config.toml
num_hidden_layers = 18
rope_theta = 10000.0
qk_norm = true
tie_word_embeddings = false
init = "uniform"
init_std_qkv = 0.0281
init_std_o = 0.0
beta1 = 0.95
lr_head = 0.00663
decay_fraction = 0.84
doc_mask = true
max_steps = 7474
dataset = "wikipedia_en"
Each number is 128 + 32 x the weight over its row's rms, rounded and kept within 0 to 255. Layers, rows and columns count from 0. Numbers have three digits each. The size before them is the row's rms in percent of the matrix's.

# layer 11 attention value, 320x320, rms 0.0941, rows 317-319, columns 80-159
104:120165160155109112066108145106078128146140114094181114108051090130090133137137128152154145139063138117126094127129116123188087063184116086157113120091108131118131152106139080145165133132105114151066133120150121133143175154085162177177092115
103:132094083100139159164116113128113150107085149189138160108167110153119131099104163119108098186158087140091127085095131135062087162110123166122133134140085116187115163156137115193067115124139160111132135134122143143131122135143106130183131136
104:121075118108146142150122125129131121109089141201109149075143066079080083094114170117098128125101108106109099120093094108117075226131100169097099187131138100148126105147214103143098109130123164092145116055132109113153094204132086172129127111
# layer 11 attention output (transposed), 320x320, rms 0.0968, rows 317-319, columns 80-159
133:147105087109133128134115098126161121084123106125094153152198182147153152124128130093117125121153125100138169138142108115032157155149133128155133163196078140157091093157146147120121140111145124109219135086091129139125082101150139106011144159
107:090121189138119156142153156082105136162163178076114115098083120105113121164100080150117146088077123172139091181147193148198131097137196101096136111069216141132154089128122169080123114120147082112127127156116132152095138139101118122155086094
104:164148131134078152136091145103117139164177132084117141088144207135127154168126072113129143150119152144122140167156150152150167090141197072131171116098149156160158125142107217114138104127126109108106107174152182125134133067115120073161123163
# layer 11 MLP up, 1280x320, rms 0.102, rows 0-83, columns 80-159
097:110142133132116050204105145109136135117116091188181136131124174124137123162115097161086092164096107123109080116123169130094106126118109165126119113108117081114122132093203114096158098127167131176067146196156125112173141177180086150119162086
097:094136143122144105204125127173131116128171161193082118122143156149136113153132141108127141142179096141107174123131116133176108154113055099087138112149095119101079120106163116181162103136190089163120138177105072105148124140122085118208133198
104:057085050208113136136093154105139167129124082118104149156114136123172116115147103095103094097128143067190088081140155118079119127131131120109138118107105162120093151147116099171161049184104158149180167089105137105085105123118112069109155113
095:156133126190087073090099126100149135103083092126142134151100152085146096109101156107128149189109124132159145106126110125116152123142128119155159128094178075104148099153168136139097129111070134151106152040102120155161127135146119115112135160
092:143096121093195189129134066153143190126081179130133132176068180081141082131139144148110121081147161103109118136118113155178136142131111092090212189084106170069116153150109162092160047165145137099080156101114119135115099157084151137134102151
104:165101108125054124187128155148134132102114108146134137180104112174157086174160107092111101180098123146102117177183073104070160151122071088155171096100096124119132115122178125128172140143097120139100073108113121096117134125142101122134108180
099:109081115121093134168136156107095126147171171087158133191149133158105159161121134152179095135095112120181111186059136142187118130166095075103161104117167118128155081136148122082158138075104106096201124077162105163121160078183121116140156189
100:128152132138143114123127095129117188070105131156170097174055154157081132165145089081127067116150156151129131113059102151126108102142166108160135098147100107131169140094069182176134044169122132126159197023185147149161154137108076153092145128
099:115133160074101127122087210132084123124108071122113091143127187112171077154146135136117150167089130123173094121197148145190090079137164152209087085119132172152097152077135195109171140090128152116129079165109107125135119132108123101134103149
105:164127138143120121057123167103186143117091157105175155119151097124070153169128109132075078083103140111203120175096192208169155123128178184174100083060127126087102193138136156121107089166110138159084135135121162137144147132110074167165179115
102:118125157151162161125078058136150127113171125124161158153147161154090064176103125137085135112132131137080100156135126073130101128072112056151158131092147118112128123128165132089086116069150154140100156222111098121108185133085114124083143153
103:100165100155201123100113099119088085158096158169198129150171124119206143158140099136164108102091135079106120145097160119156145158089121165118139143112160096143091078106120091092150085147118125142129119095115133147165154087157176027156137140
099:136097073083150090123110101099137130140103103142116163144138138169168155149110109141103095096121102132121173136132060098181112146057140116142108110086134125154148128150101169129109168161181115094161215169145133116133128140167090098189123174
093:150195159177158167091149141111094214093118191154121112128167155115113147147150147125097176139122193147132124124171121082092147125105134098087138119140139163105156126173126134141201138128153141135079156106116117135170142131140151158128092167
092:124177173132164138137063118180159124054102125157105124147111150150130174115074162147105141163091165105146179151117106123165150127144023146142213137112115113114125105124095093100076087159138124166076151126100130092156135137188121077129114163
095:156135081140104099139143114144101097129095150147165125212087160135132089130123077169129122126164162125158104172104108044163119072103095066111165103148161146145147128137160100152135090112111136156114155059129092103185176116132137117148106199
098:079110125121141155158172177128113118123167155171158137118114124133110098150155135066194127109147111161175204121120138167094095123193164141110118118075118157128109080159138123109177103089172147173128199174195091147088168177113125096195169140
099:122066132101176107156123098045105120081164093090125152125127129094123086142111150085158130141132126115194147125088167178142165162069121116100131174107078154096152141126128142140128099099090093105118086129091125109196180118165133170174132104
102:147048109067138112118114103138115183157073128160103138155121182125085098168131094194094110178128138118120121119173059133113164104133114144120173112145072139097147158137168177140156161096111142180174066118165122117113126138092090132163162093
098:155075091076144091137117137160063182096072081159066113121105147086124144190102147115134183087140160095182138128070168140131180144184111116133092112102137097124189076127141130175093181152129132128122083108147115170138107140116180179132113134
100:063123087121160222128117159071072159168182084123139143214061087095101102141106134135079154077160160143166137154163067125193130152212082110083074135157102130178188156117111111149198061117164138130131199155096087160196110113150164092133137102
097:120111085155187189133140129067123128128125149157122146132144061118156097181154161103150153171115148035165115130094061150141212097139105080138067137106090152131119069099092170145151123208128155106167171139120098144108168105069113128121102162
110:082127120099153125146126171143151109117153164121074134083155165116179145126144149167099120141121187122115165130097161194127077177180105096101143124088146158141149124105105085184161094206094134174087133172116069100135168165129114078121162100
105:095179132155159159146095111135101119100146060105167147144140129185117107176131144162109107089199152114116109095140112053138079107123146084152104152113108120136189127124118126073162116132141145130117151151150079110153120127087140113103120152
090:106141101124109098080146105160133107123090134082173190101129097139119124137133139103179163156131153176190166176136161172101151084133151137174074134127141124144167088157098101154104131205191139135111135140126137090069132142155117125106146136
108:107105125111136121117141145102097137096157128071102147115189125138156116178152100152143113153094131138131154104113144114096145147158138158136113178092122122125119119129113142127154084176110140172078130147180099132115115091138143131142164182
100:115118087095135105147125179105086111168099127102180126150133108140168103163133101157140106149130104103124110152113082113137157155169061191173162133078155203117162108100172157131143117141153061156076113129145126092125117131103185146221176156
101:103089092106111113115141127121055178156170115134102126131138098123134083145126133102147121070163136146149143117114153126096146119092067100072151127131122100164166175141183071155158105136165124153127184131165115181219121134126075060087195158
098:118128142171140184130121196156086140147124103095079125156124060194110113173153093152118107144119203097098159204166106145173152112101103151176156051119118138121129106117140138151151111184099115093126108152199107084180052095121119156124153178
090:127150118125139109154104153171101132087120151129100154105091109201102092157107138101162107134128255107155150171144148099141141210112126068151133150156096145141183110158178091148135101099126144130072165077139115101116113127133165145083122204
091:140150045116131116162072167097114081176180153139067152125104132175147047152144157131140105143125132089156105079170082156159170060085118166128099114117095134068114142115154121130104072164098165098135115154149088115172186131082114111118160132
102:127151162118130091115137183068098107117147163141127126111092105163111134127133068089161154203060132095094138137157102071150165091089087158182097107152138118144170115103088166035158045161157117158162097111167193092086095133145127072141153107
099:133094099184127141150119222133112119140103129123111157132184182144080075183169141115158065071113121140100079149121117109125167139149132153120145156107138117142129068147113080107151168189145122101144109056092123129138161139158052081170107116
100:158080067097098128110156155153084156117073070164137151105130128146155133173118156119114137123161119111107122128087088209126115193187086129137117093128126158125161115130167120078148114112146141179107144103146105150175085160142141095214141114
095:114191136150118161145143123073146119110105118170091109111117173079156148129128151109075128130084113075129200137141093108107122089095136070132156155109077133115123108135155169100102140082110109140069189147092161091103112087101145151125153176
096:162156117157145132156115203137101082096096090079155166123144089145176173155133157108185153115101120091107185178207083109118188160107119090149161148141150090117114063130162130105137172204164158053100128125110147091169134148131139151163120121
104:110148124063183158075093132110131121158121169132089152130107125194111105153091089096133142170098116133103122154128085132107152176106102129162157150092045131111201148108108105106145113120129153158099126145132187067089127151159061125142151141
100:134085116122129147155112155087190138126173153124053135096120138066115101122099092124103113134073147114140147127114108084132181066156124101136166157116172139113106071139176060171115116171180128156154136163174138139111140112132120090185178150
097:113101151145121109177162154109147102093091095095096167131080184149147144150116141136068127121079108133174119118133117137120145063135160115104171105140110137135122169138089159195095118182161159156118131166063113127208083174162099177114135198
095:110110164155154057130117156125157120161127123145192168112100228135104155147148150147093119134077139129105155140133115134174099158127121146125125085082187152092144146163093136180170121090119141173101102127127120076160146095091110091086067139
101:106168099102092093128110144089113156118120051148151156120146095093174149146127103112100176131157110180078183131131108178174132100125125214158136114102138075159190097116143098159087135121053086117099199107136124105117113184090153057099150081
094:135073089108147079197115119113120112063144106122110135172072171168176105107109111095140125121117128141124158133187122104081132146058097107122174135137153085140185096130085147127156101084096134190122176122119093063152140124149112106120146121
104:084083072100109129170112129186108146100123105118104146130101122092181099145105124100067102147093117127137162118108148091111078108100154107086159164119109144085177086134142064179120122140162143173086174113144026048153128164121150095125126099
099:090152125104157085161113110142107144180099078128145133111098150117150105146158077123138090112083182128155125092114097147158161175094111147139062125165170070084132168128158163117147124167083152173097100118172114114111121145169150117138117114
097:149084139136147177156109102143074146181152113154170116187086162168103102123115102119132064126108134074113169118146114155062130103116149122131154151107094146067117068137082107103177140104176113107160151165126077068081097100156147166085163093
100:104186148152143140209131098130107107146142136137157134157144158174124091157126108121144095078093134093111123090129097099099133106114096103095120185121121150116150121120154071114224128106129126126070188141138068097081119096107136135087136160
099:076121161101154148155116149186135103067111143113141123166144091197149079150089145115115078153073103150165130100147143130143139107134111071160134153084184083177104144119097131131156108121090069118120088088146127102085163151105186161126131213
093:068055068100126140099107140093104176127080126173200150138184185178132116171105101144162152109169157120129142137125104086113147186121103110153144109038169121128210101131142122165137114107116161146125121111182126152167120145126136119146122130
100:159084097137202103123143172119132168086126136137108138103173131130142125114137160133154165135127129144093128130077094092155113160121152108100119175109140130106063091099131137143152125076169171153138100163117077066098151103149161067165116084
098:138136103107210137161109163130103115076138170101082129071161182112089069139107109109138077178108157155130099169142100139120143105125093122150130111106111171136154152139184139088147158127111141141181169091174141117101166097157120116165149097
108:174103166110116105052088058071159138159119109153150139136140141144105078170106112089086125088156125105106132100181099134148214125084063078130158148116095110098163183127105111139163123093104133136090161104123129132181120147154103106077140099
108:175146153159111125090089155095125183177086140195164134147173113130158093168100103077102160143081144122132134141178067155143139112133105082120178114135113202105137091140140208084171159139097081178158142132114059127116145114080139138160166183
109:134103186120095127173100112124188139127161092125138171123176107103062130195096131140092133141087118148131091160167148139137192119072070161134168113123136081097198161112082150126165076159145128171131090131161114118138107121172150118104170162
097:128059099118110117134132058158121108145150075088179145119144226171137078146135120098153131175126159098164158179168109149122155146154133148119193173089146114161137089153124148131155108110183141173137133117150055092117200121143160109139175111
095:112110176113180109127153140110109192131098142134151102200143163097125127164100087202132127112122126061154116126107100202175148102167060126107130117127111120113134078151157124094184058031160099092063130092172136154123173089117161164069141082
101:122059118122138135107112072145162109093139149093143148092145138131126150117137054126178121181087140083107183102198133130097133179123115107154085155108147169123098093143090111089069136168143202171162088178118120050108121137090084132080107159
104:109160122126179075146113170150047113103134148144138166202164184117139110156126168090158076102082136152201083101170163156102082151138104087131128153165202125076130117115134125146111122091124118117096191164171094124133118177157150126094127068
097:109155126122172113145149173111147098074166104141136147107147135119196111111096150104130113056082168103111153135111109129063067056108158157124139105114176146098136071128077083109155133180154202102118164120107043104150118110160140098137113177
096:151105104129126091126122082115081139131131182121102150191092139137156101180119129103078110141168159109129086187151119226109112132150157128111115170149131126092169106116181150149132152087185111132071164071125158109140079095137094087094117133
096:182110086133126102091118106109131176114117155108087109155103129159094108148088163116169136122208172146137157138132090156113120156096116111126112121134123138152113122101089162153139160109155104138124164167098134073151137137161111096169124117
100:165117121155135159167114137070139102080168087168186118093121143072131163155138071104129133140154127127135154133083130157119089081121110170143075102156157166093082124119140062078140077149135139097127098122146161094204188180090033140110174114
101:148141129175112123104124155094101163074164156127109094168052106161096135164117104165126102080113167148141136120157151090150115127144121130114131066070207127081142117115151074100164181172090099142097089090150129117174104107128119157112102170
099:046129142077142145171133144070128088105127148131119124126114130122080167163100128137149088152076132085157149147119166082115138122132108198095163160109090136094158145115103109109152126109074153130110104118158114082077149147109168170188091154
099:140128125108098138129143145112100140095114147122134150106132174204112138138135160135168121133131178130135151087089138153093120114096142094174108142033139127164113153127102103145080132110108135196086152118136121141105183166127134102135112185
101:127098161144172141134103150163125120091112131126132140089135107130135109189092089149116082158109154127104134175169072130081098092128056114082153072140092119149159122123148099203164102158158076138158155207156148129108181155087094127117152117
106:159115090074168106095100111161092155125123137155132156127166089158069129149098131132108115160121133055099100135133182145105171149123150122094152128172110132058129154127167102133164079127193176089105086082097124173064134099082147139147129171
102:141093150102097163156161067099115107120090144090133120120101134117158164145121111139130084110151134087163118117134136123116136168175112087116132125082200128136165105140091120172107096131113115096108132138157110106079168142102086073159106145
106:107124136171170082168112103137085090132150130090124139150097151159102134132066124103146159134134143104118150147160115107159137145083111128182109090090191128128137103100158125116206120081104117150094118176151103111166131163154118132106168072
101:136059126155119174098081144096088157126132105122209155195124168106127099109135125135127171162120102114205173080134108099138133107103045116159145083129187115149097158124113175118154079066103150133156128071109080060169123113132104098139125118
101:093123095165142111142114206069125139057193058128175135176116162100154111119137164115084146148105147184160117103162123145103091127039184125176118083079145118110164089139121128104170108089149152155123143145113155035225150093168130090079112059
106:138101098130082094133134092094091149111105064170094155124049137194109124145124123142154099143074121098207148122131158106146161126080093143163149099131139140157182154120057141158118040150118141167076114091116162152124114149169116158101147163
104:150147088161139103146082229150174168168122112148113143113151135149126084180129153148096166138114175123125133190196123165172169154057069130122160158133092126144110122139123175168148122110182137119156134123130149099118142105147077148177068198
103:154109066117113144199104166128158175120092132111097133087164123109105100146115054138146103192108203114100131174109132099178182078153055175145116149068113155109069128135143141164089060127145110183159170090182081090125166087053130083146106134
102:118139168099197115096134103097119102182135142135157191147123091094134153106127068123115106150177135161098156114127146117095095072138123174143087133147087199089069164168111116146098085077098138108169124186132093125131134138122106128124091130
096:140143148181175124171119119141110124152112166105096077217129130133099145143121101108140114093142134143148153162145146139153133135066126119150078115100129152111131146103180115166109163099081072120120148151155128144152164098105094125150185099
095:141160105128138105172066146107148084124174069126114089099123095136175071168137104134142080108172171060190152165088060076139128120110108160100111098123153114118099145121129068134106069123119125122123134103147177107172119147178132092152129132
102:156114189135163127148123074152109114160125159136144125212138199133124109107109117136075172143108141127095138114110138133154133117150162107204110162088104131165144198143082181090111088143169172124121193070101102155122094097087142130116182114
100:090106165087122198146137178113102119115117136157118098131177123150140148149113108106206149140105098110206137092122070111126150094133108094111103159140115121119107060123108119162138113115074117153103126152180071118165164157125154062147108050
106:114161136155156071189144117124122148091076142165116102118179128132139107138106111063149132141112131123087138115113115113098052053164132086135138141074163141166188104135186157094123109120127091142067175130123132110194115140165113156130139162
099:120131153092109185168101066079158181171100172128087104115116088071116163160133160145098115102124145116174136127062162193119118070151113094149099130145060128140114108128162138158122080166124121167116117141117144101175164147119143104147147135
096:126154179138149128154114173147112128092104180120151140149090141110094110145145133079128152115065124094188088121103107159089156123151153049128097189111114166124193115122147091124098141158112128124097122124200138143058195156081130077135093135
095:131116094101117152154112074100121124153079149133105132118096167049148121158147131142123117168152119122097058114124126210154157165105101094183145139140128122129109126117160142076121081163119127166113113098163165185127115099110155147116130130
107:117135024075191103133117115112118133107098119099120146179197159148144137124164104116140095144111116092123147162175083122126136090147181145176110175091066073173191146102119120164155170112073195118098146116151107148185073084156117161079172199
104:150135104131161166160081188142096129072083094134116158088105110110113119139147171091095149156067113137255083133068150184167156150137112156154128112146211153058177151117126152174176148185124168183074078078096104136149132137118141116173143153
# layer 11 MLP down (transposed), 1280x320, rms 0.0948, rows 0-82, columns 80-159
096:129146163148090055099180098166191154181146135126178098159120154135146154120103099124105087109147120160066176095129174134109152156130075112077154169154166114157158129105132070146113144107067120130157137131118163133092095142135162138132148155
093:127121188124109142124081132125175144123150120060170104132138117144127087144164089106126123103115189097155175158129165127122105123128186160183090145070184097176150142178112148139053152131104134149144083127108204149138179129123066129043074125
105:139150096070136175143195143134168155141155124131164098136136126173091177139115185109135081126146115175127072147140120120143102118124094122162130115134110155165135109128122125121123102226118104104109156106141096134110152165118100106135092119
102:103141116155151175147126144134085092159192153172161132125134151124136153091176140129101147091166178143106143176105165150052129126121120103184071147113174129096162079123111081070118109183166105153156109134121166098093142130147113131127122139
102:202119119119174098150017128135093101125122076092135132068168110108081186081051111089142122164206168130076115132129168185116187123151153168116119119171131188123120142128162161145146097099136085129098055164125128065112138101178119116104155137
102:087123134173191129168103125074104098040104116076125170111190171160127098118181101167153143144166175114175151156139133136099146141082136192114138139125111147150105145145079128146147099102082154154198093106149153159082124119179105158125125200
110:150168129145115156147058120088088059154106140096178137181128094138161137111140107137166136111120124160126106163109131181150123138157123069128137147143126188127100128082124126143166159107132150124114086110129131150088162090097151132070147148
100:174158174119151142102159175117123110083151096102137089124181094120213130147120122160108168120107174136171109116163109127132159117129114075077108127158090115181133181164185102130135146137168131074142118158115074138121122110164137170158093156
106:120109121126154152101129124136109172128124117125185144139119125211108173069113165115123126155079084113132147087103144145173096124148159175085139135146145167156138188207096140109136115055120103151176083209126047155111121146112119125093077123
106:148129197159168097163150109183133189098098145058159112095104144128186052137112053171164067089145123152139134157199114092138200105109121158094165151111168153157144118059155103115066102147139100123122109179121141114082191117148121182093165126
100:069152119102111125114125168154145158123150160099174128075103166159090081128144135129150094135094182082245129120090078148135142088087125123126117144156097101153165073130100127102161175210109129117112105099138101124096117145108139110130129089
102:161151128104131157105177118150088136115120117065115126128108163165140089143095105154109102139169128066144165161130117114131101083127160206080156097112189159147090168170160092101130122137142134134120137121149113137133097142140097118113107103
101:063121178211165214167113103189150132107142086167113140100074107153089131074143137135142158160169129186199139121169124171073153148127132146113127166145111161110134115148104116130084140115100134132154086171089100115161090177123148076134110108
092:173137107123090106168163156102122073142141117147172116096118131161200150132058157121193124101140108111134158101127099122095091101163144112177098130148024066203122118083170052178115146123128055136045165138084138162101146135149108156136137117
093:191128132109123147115144075134076107144144167157138161064103115137114231159145118151184147137129127165101085148099152118117101087088145119148101151104135169109091123128146131103183126134118069166104156072120118170129124135096089139096174186
095:075081138122125187067123135146120116062138135093084135114149117111075116133162128122139131167148116055175109090118112147077137116142166109164073068117147104105076114140086138123065117145145167088137100149110113072115106158166102147139167158
096:145122161064100109106152082107175101140168135115119111127074070097121137118097128097121053094102123106135114194133117058149148112133120064157083096171165077176173145116123132173105136165182109094142155097139096166150099160129146174129064112
110:108143175118148086186058117115132119081146115158150120123130151132136098098124139118132146200158144195160139116076129167177088157088107139128158144097128120095101141092096124126171126131140059132087127111103120139176184115144105206168127152
102:046136153092127161139097137136159128078089133121161156136166125144140168069181133127159149080114079185127183111136197162180137175115138082156098144124157123126149109150180105110089178128126122087107142124128174120101113182146119088097103151
100:113111095134148151154131141172049128154137114070170148140097104171125091113104158173157129170094122179132113145109140110157156158140169146186115120081152119163092136161130166163167090127172169154155144099028194145171110082177135117144157094
100:086074077132085179056127116120127192156206129123106141147098087109169145155129145082164212160102176150128110135103171128146139122110141106108142102130131142120126109062068137079153125151193140184058120100203114127166125190080112125128132159
100:161148178118136084151131165118118111152147135137124090145147072129137146110079145146138134149093126134056083063128198100156034160111152129117147129155147134079121183111109161149121153090098094122122154097137148125148115159109132161137122178
104:107192214105104102101209153122131128138100085083201120130098117139131156136115106144147133163117155113088077078107109148182086083117127178133148105089162165104148130129110170166085152080097103140111180085114102156151093079122134105204070106
103:148114110181101065159115112175135157109123154145129151154135147165090177122169133153150117111100063162136118109136094083125199183121125173152197112101161088096129093182236144118095123110118164113149048116075070155121121151130149123053116094
101:133141122119137129167105092094152105185085180190111138141119133074089161095166134192080135088126118113135157130112140117129074136109160128132136101147198147162109149152140117082108108113114160140097193087122113133071138158146124103133109102
104:143139104179145200073111140156162154167129164088104121131104127071121158163106166160117177176157158089154139143163117099141086147149137180153146075108133181128117094125079185085176093139125090137179152144128158117158139092082180116169145093
096:135118140100124084150166086053141122175094112083148105154100156114130150154098126116144134126155093090121115161155164125126115138107136137061176097197145142130144064094157128124122111109113118149108127147097158133163065094059125118090111122
098:158169103176164099098166118134158111159132112138173135132121125157095106073115215151115169113191108115153131151151080120126151162145083127159058147059102158121101175092127174129103126127091118166100164120166113126111124202127140100149107166
095:141141130154117144156125192092107086121122165117155084114071103121118140141141182186131143087172123120051122135130120137156115160157175126105109161109054138129129098103162113108104143133159157085153130067101099120108153174065156170170145087
087:132129133114133087089135138128131166154127158176140201079120154069106150160121145152135197163096089122100084139115135145132110115199159162088174145090150103130145153190136134158129141096121138140165076154137123091092119108101112136171112152
085:121138178122115171163113116149118107125070124168184124153137145105148060145161129157138118145112162039087174126180184059132215199131160130165210100142172112125108061082179185090158131111137115114121145127108145104115094100132170163131180113
105:121128150122100145140110185072088081135121209156126140169130074129146129140135155154103098119103185161115133108084093098194153134114154095119112160102152108081113165138125204135094160121099145114151154115123098151164109087151142146174111047
103:059090124170166097149053097126132135151118162077077122055151131109094126082181107084108071059153170163160124113120159097153031148175136147107130048129150140119148143147148157147116103099160090116157141158142139147107106097127128131188107119
099:101132132138107178114177140088126127100117151075101122082143097145172055122075049090115192100097178079165106148164135078126155127135091143156091125112159083115141107178134139112103143116168165166156108126151154141176113108134085134100069129
092:159137075151130141127108167200079130160091154142180084094174133140057116096168100141097184126134131187149173119153117105119154142070080141139096108132111094111170127139122130130135140136128145125182162142155153133138083125124062144113104104
103:179141139114123095095111069108105160099185208094099138106105183109122094122143131174107071114092110101176113101100137117161131100177149106075149056139097162174124165172195146119126161151119137108147122117101162129125101162093083105078158110
111:133137056123180230170112154083168103180095126114113111085200107183129129139118142142150182161099145134133140102112122116086198102049127135161101163109178112108158148085156099116119131161116130148122088128093184172106129163124112087137144093
097:125123153090071086159068118151161190145157185114157119133090148148129124155141192144147166127101130187125113139131155116169047155149155077140097105100107103128102134128123174097122126094140144204115120123153067079085094122099113127149124175
096:135121144116106139165193110172155130120116100142066124164164188073142155080077150128108107130097128109092115139141159116170132112181209136074145128135102132126115143065118058153152157099117108114170175120123164130116089103088087180127050167
102:133124165208076116162058106104128103152211086101091075102114140128107133117105120155079155157155138121137109083103120172099108113161153127127079127091131117205105159138115117127130107121135087098153080144095154170093122161119179078111128152
100:163089124132142151140169177190129144125135138091176096120141102178189155104177091114155110204077098095160149139126145133138148108141123170129122152128105123116161160104091181172118139114116123099136146150120093099127119093199178111162088157
099:101123173148119145151153080103113160103159126168077162134064223113140075134125096140181130139176105160088116121189200150095149141075069096110129171077167134145099039145120125109090106085078149171211123099105118108167140094122153157141127106
100:134129145106096163106125084141111105130138117145128146146088144072204099115111102158133141148146102097167131139196188162157189047118173101136117130117148133156089203238123123151172143103083126109117120198091096123180132099117162146109103122
097:068138143128051170193074126109072149192121076134148136136108130164086119076140160145165145111145147119098117190109104127115142116146153081148144129164165114157053179090103139135121110176163127113132110103112182153120167159136153092181166120
098:127195124127169082140174153154091093140103211122120114091150084157093146123140178131147171140112153093157143137181078122176123143126107149082100180200119172134137172152125126115096132141107088131142102106143096182104145097124159127125132125
108:095163152123120172187063185170126133181103141155145108144132130156154161130167108178127088142110137192127141147087132109085194158117111139166115112099096154194145121149165094144094071092092102128154170068108217083119138139119135122157159109
091:123127111124163094115229104109081139149084114073107038104119138134136138136063062098096150116096116159077142108161166059122083114122100099092105144144140123119107065125130093059137124138099127126156093150123095119092151150132155113157114099
092:165171198119131149102119131155155127044088135144156109141130132084128156108120125171080163150105122063085127102082139168132123133071151131120103166111154102093083146214060118179109121102093079109098105178118108118101113150064128161098134142
097:092176143098082089151069116101133156136124130146218129097098098181148142060096093100130123097095178137089151073115156115124138163122121151179120088131163161114145110138165130158073164146127100115096129175146152096079113179098099080115152085
105:189078117168147143100042123125147122126139094133109157137120155103140149120057090102110127157121166117200090135091156093126141153192126101155103157150147123152201119194225183162157134127116128152161118140163195125094120116139129082128147165
109:073098073150101135113163143144094124134178117113107117127125131133180120093198151183123141123096095057136091071159167132208161141115133148071114138101138163109158179150166103128103160179117123086109099120136114110145122131125145094201139106
106:147116114135153113065116222144108150141122167101135097132145131149105136095120097141124155097119134197199138088185153112144199051136139113144188144143127145079088161100128216095105111064147100152191137082121137142108150135097113146124121128
103:129180152148166180138161145120136147089154128201078113110060118111160074074146096112157054176124147092112123098164101121132160130103096199148091110128146066174149187127117143121131089073076138158126090063160089119119109113120105154114165086
100:118091136102143124126071130181153119135122143165133180115105125100102122201118125108066124139079094075158108085171189110107134099087130104078126149161140103116102166141150135089182141111104140154102090120050108091109147139166162208146074111
096:092095154108168123141155099114062112166112068114129115087119065166139141124071078131149119131171088182142115110081145164053076144157084146145142141134132129164101106166134122184149110141153109085195064116105115158119113139099155140143152148
092:128136087137124105139172149100065150149121138156137084097191154101128106132125107183112170081178099154106074129140134160142145124182140116083167102085100127161100126144090140165152133107104061178166141104102112103140153138125172159144128108
097:135117148070118118128107158107177110123101120125148118123073091117146137053177141138094148122155117104119106116111088082124194113144133114091149128172073129149103146076098115198160167170107120076142125147121143122131156176143176139132143157
104:164116161112140172142186124126159118177184128133163139097125134067098130082112130090115150119175110090116186131129086119032139149117129101102067079158132144103153094146118146138155142137132109101192158121100095122064114124129206111128092152
094:141111085133155148123141124141160125116127134088109092138125055127150156151117078123108135152147054128169159112110146109093108131172069179104132071102121171077130111168096166104177055162158116103134092061119099145115083154138151145170067060
093:081109122069121114114098137175157160090110105139174155188093104114144123131120098083093131045107131164158103143089129124128141106188134160082105093114143163157124124139135145185074069107141094145095134190083112131107117122153140180103099137
102:127152129151110094110095125127149118143132153178133106087125124098130179106098124101088195096122155165094177141121149125151130143155157083165106117203122145127144105106068090162136188102141159121082108142181165092094099149061109176140116129
095:110143121127082135141124186163102124147087145089126135077181119116146100027078156103122143188175089109080094070145136123062210125150086140108173199127067154160097157141115141127103125155113154146187121152151049159128138100091135154129095075
102:110123092113114132142160146156120135114156121087081103095083155141082098106127144144109144106108121097111103143137105166108127132122160085070195216159142173153140085080122065144119135156160112116110157052175123103229116096115131147153139155
100:123128085114112159066149120186128064150111094107122144147151068137087161163099162164099125082194141169085145175163144151142128101114102166105165126105150110071141149157123173133114165142124145124154143111145128137187066168124080073134110114
105:140117149159115181147135112092197128163112132108116124164139190082158114048163157147117142205101105134145118104141126112130137143139148113096092176070128191154150111159138111053087106074168146133133100076071171053164128123182122085162146123
102:102174138113121118129132104118113111128117134190108150110139098065137160180210148151168147116149134104075117117113117147105159136104087137149144089113111051156085181111069105168133144156183181122132148187118123137190105145059141125140179139
101:082118146140181071127132155140160087111117116146208122123147111126128148135095146105122107120102070137121103154179137170201136111107122132122144132149100104135121154085142133124130103124150179165115121068176135087184112115104156184122148153
106:143127068082132091109133125173120083033125108106168146106175140102099095167151177164066124193115124119150091151109156095161167095116125232136139103122103108109111094081124189130140078124053136070138102130062096141113155178124100136139135197
102:188111136163087131079101172094075072144098153113175100111072147162164156151145099138093189155118179096094106064113132109116145171111135114111085120187066101085118128160042119118090162123155110079154099151093144145121134100098078075103151129
112:105120142146063093174092136132145117085085095150114124075110139113128116152105156159075080134097174173158175148133169127114159167073141112183136085091172080138155153075138103088139137146113112088153123159117173052160141123149089126114147157
104:152159125194129101166121102074090110086087154169129144134113127101140138127157124124072166130107125129162147085203114094073123106120092155089126109077223135110150140228164102152182163162147121123114114166117131096109136148118118191125169161
105:099171105078159129075132154195122116095122171099121108141112137120139174122124168145068166085137153128147079118161118121077082169099175095150099178082163119105089200164162128141095104106137147090130093078125155104103118107102114102110092129
100:092168170157117148117105078129118153176143088107199164118071126170061169172128124098126103178124131095083069138095079102155101088049137138113139113188177181133122144134096126189153075128150117158100107132156138155099169131084135126130143171
100:066140141144120168125125147077104127171149131119108120186156139162131102074118129134109143123123169078127146153074191116093167093163144088106151083122141080143100152110121090154132146162165095146093136056120095127107180170140076148163137132
102:135096155171100087139181125150142134118052150150070110076124128085095182150195162176129087115065183135120112156074147135141174110133137170108082119126122124164185160073123119115137106120094069151122118105125093149160157137052167143142124121
092:159135105102093190083143114172107044154142137163154119157100149131120145117082081111117169134129121134094160103153098126073151152151164056143171158110115127149141139145125137121097083133168076058092117123107128199091139087113119134100104173
099:123107159145123140117176138132130139058191106161084115107186107165099073140146143141145160180131162177106189145102179099090137150064173127094106079162138180138114112121151106077143101184042146122106119149080066118122129156132137107137168120
094:101106145130134093121073139145101119146131129087137110079148164097130039098127087128128076151119089076108133156116180137189115094130126183122143092086123151089101160176173135133125117123157111109165117102121091118165110143146114150171117130
100:062146124170086161179161109140133144148133111120115092132145092098142101101143112103173113140117159175123161166130103128118140145093063207101203122113082188134115224096173112123110127116101182119118121121195104161110193121116077161136107112
092:101131097135023127137137172149142156051158078146100173169177160148105110162128079120150138080145128096182137152128064114108159196140137164149177105120124124153128145105180116115145095115136089153096142135155099116109105170172176107109119142
092:172089143132098104117098137113117128099182173104087128097127130145105156130111119109138159141187056141076100172087149164189152060154155153159118086233122057091090117076098078124110153134140149071169137127178122165180092147081135135119129126
098:096073124157137066157092117126107160159089133111118097122221122169164082118161064166132111154192126078128202098142077144138121185102108124169153119061138093128097195096139072109155167118135099148122116084100130168156125143122109087104167128
103:143139076095137094084180070126125135190094116137092145116105140110162106110152153146135052127060126154124088097116077157116140074134108143145184126107145149088150039172176159133142126167138129136077115121136096164096091175181102152059121164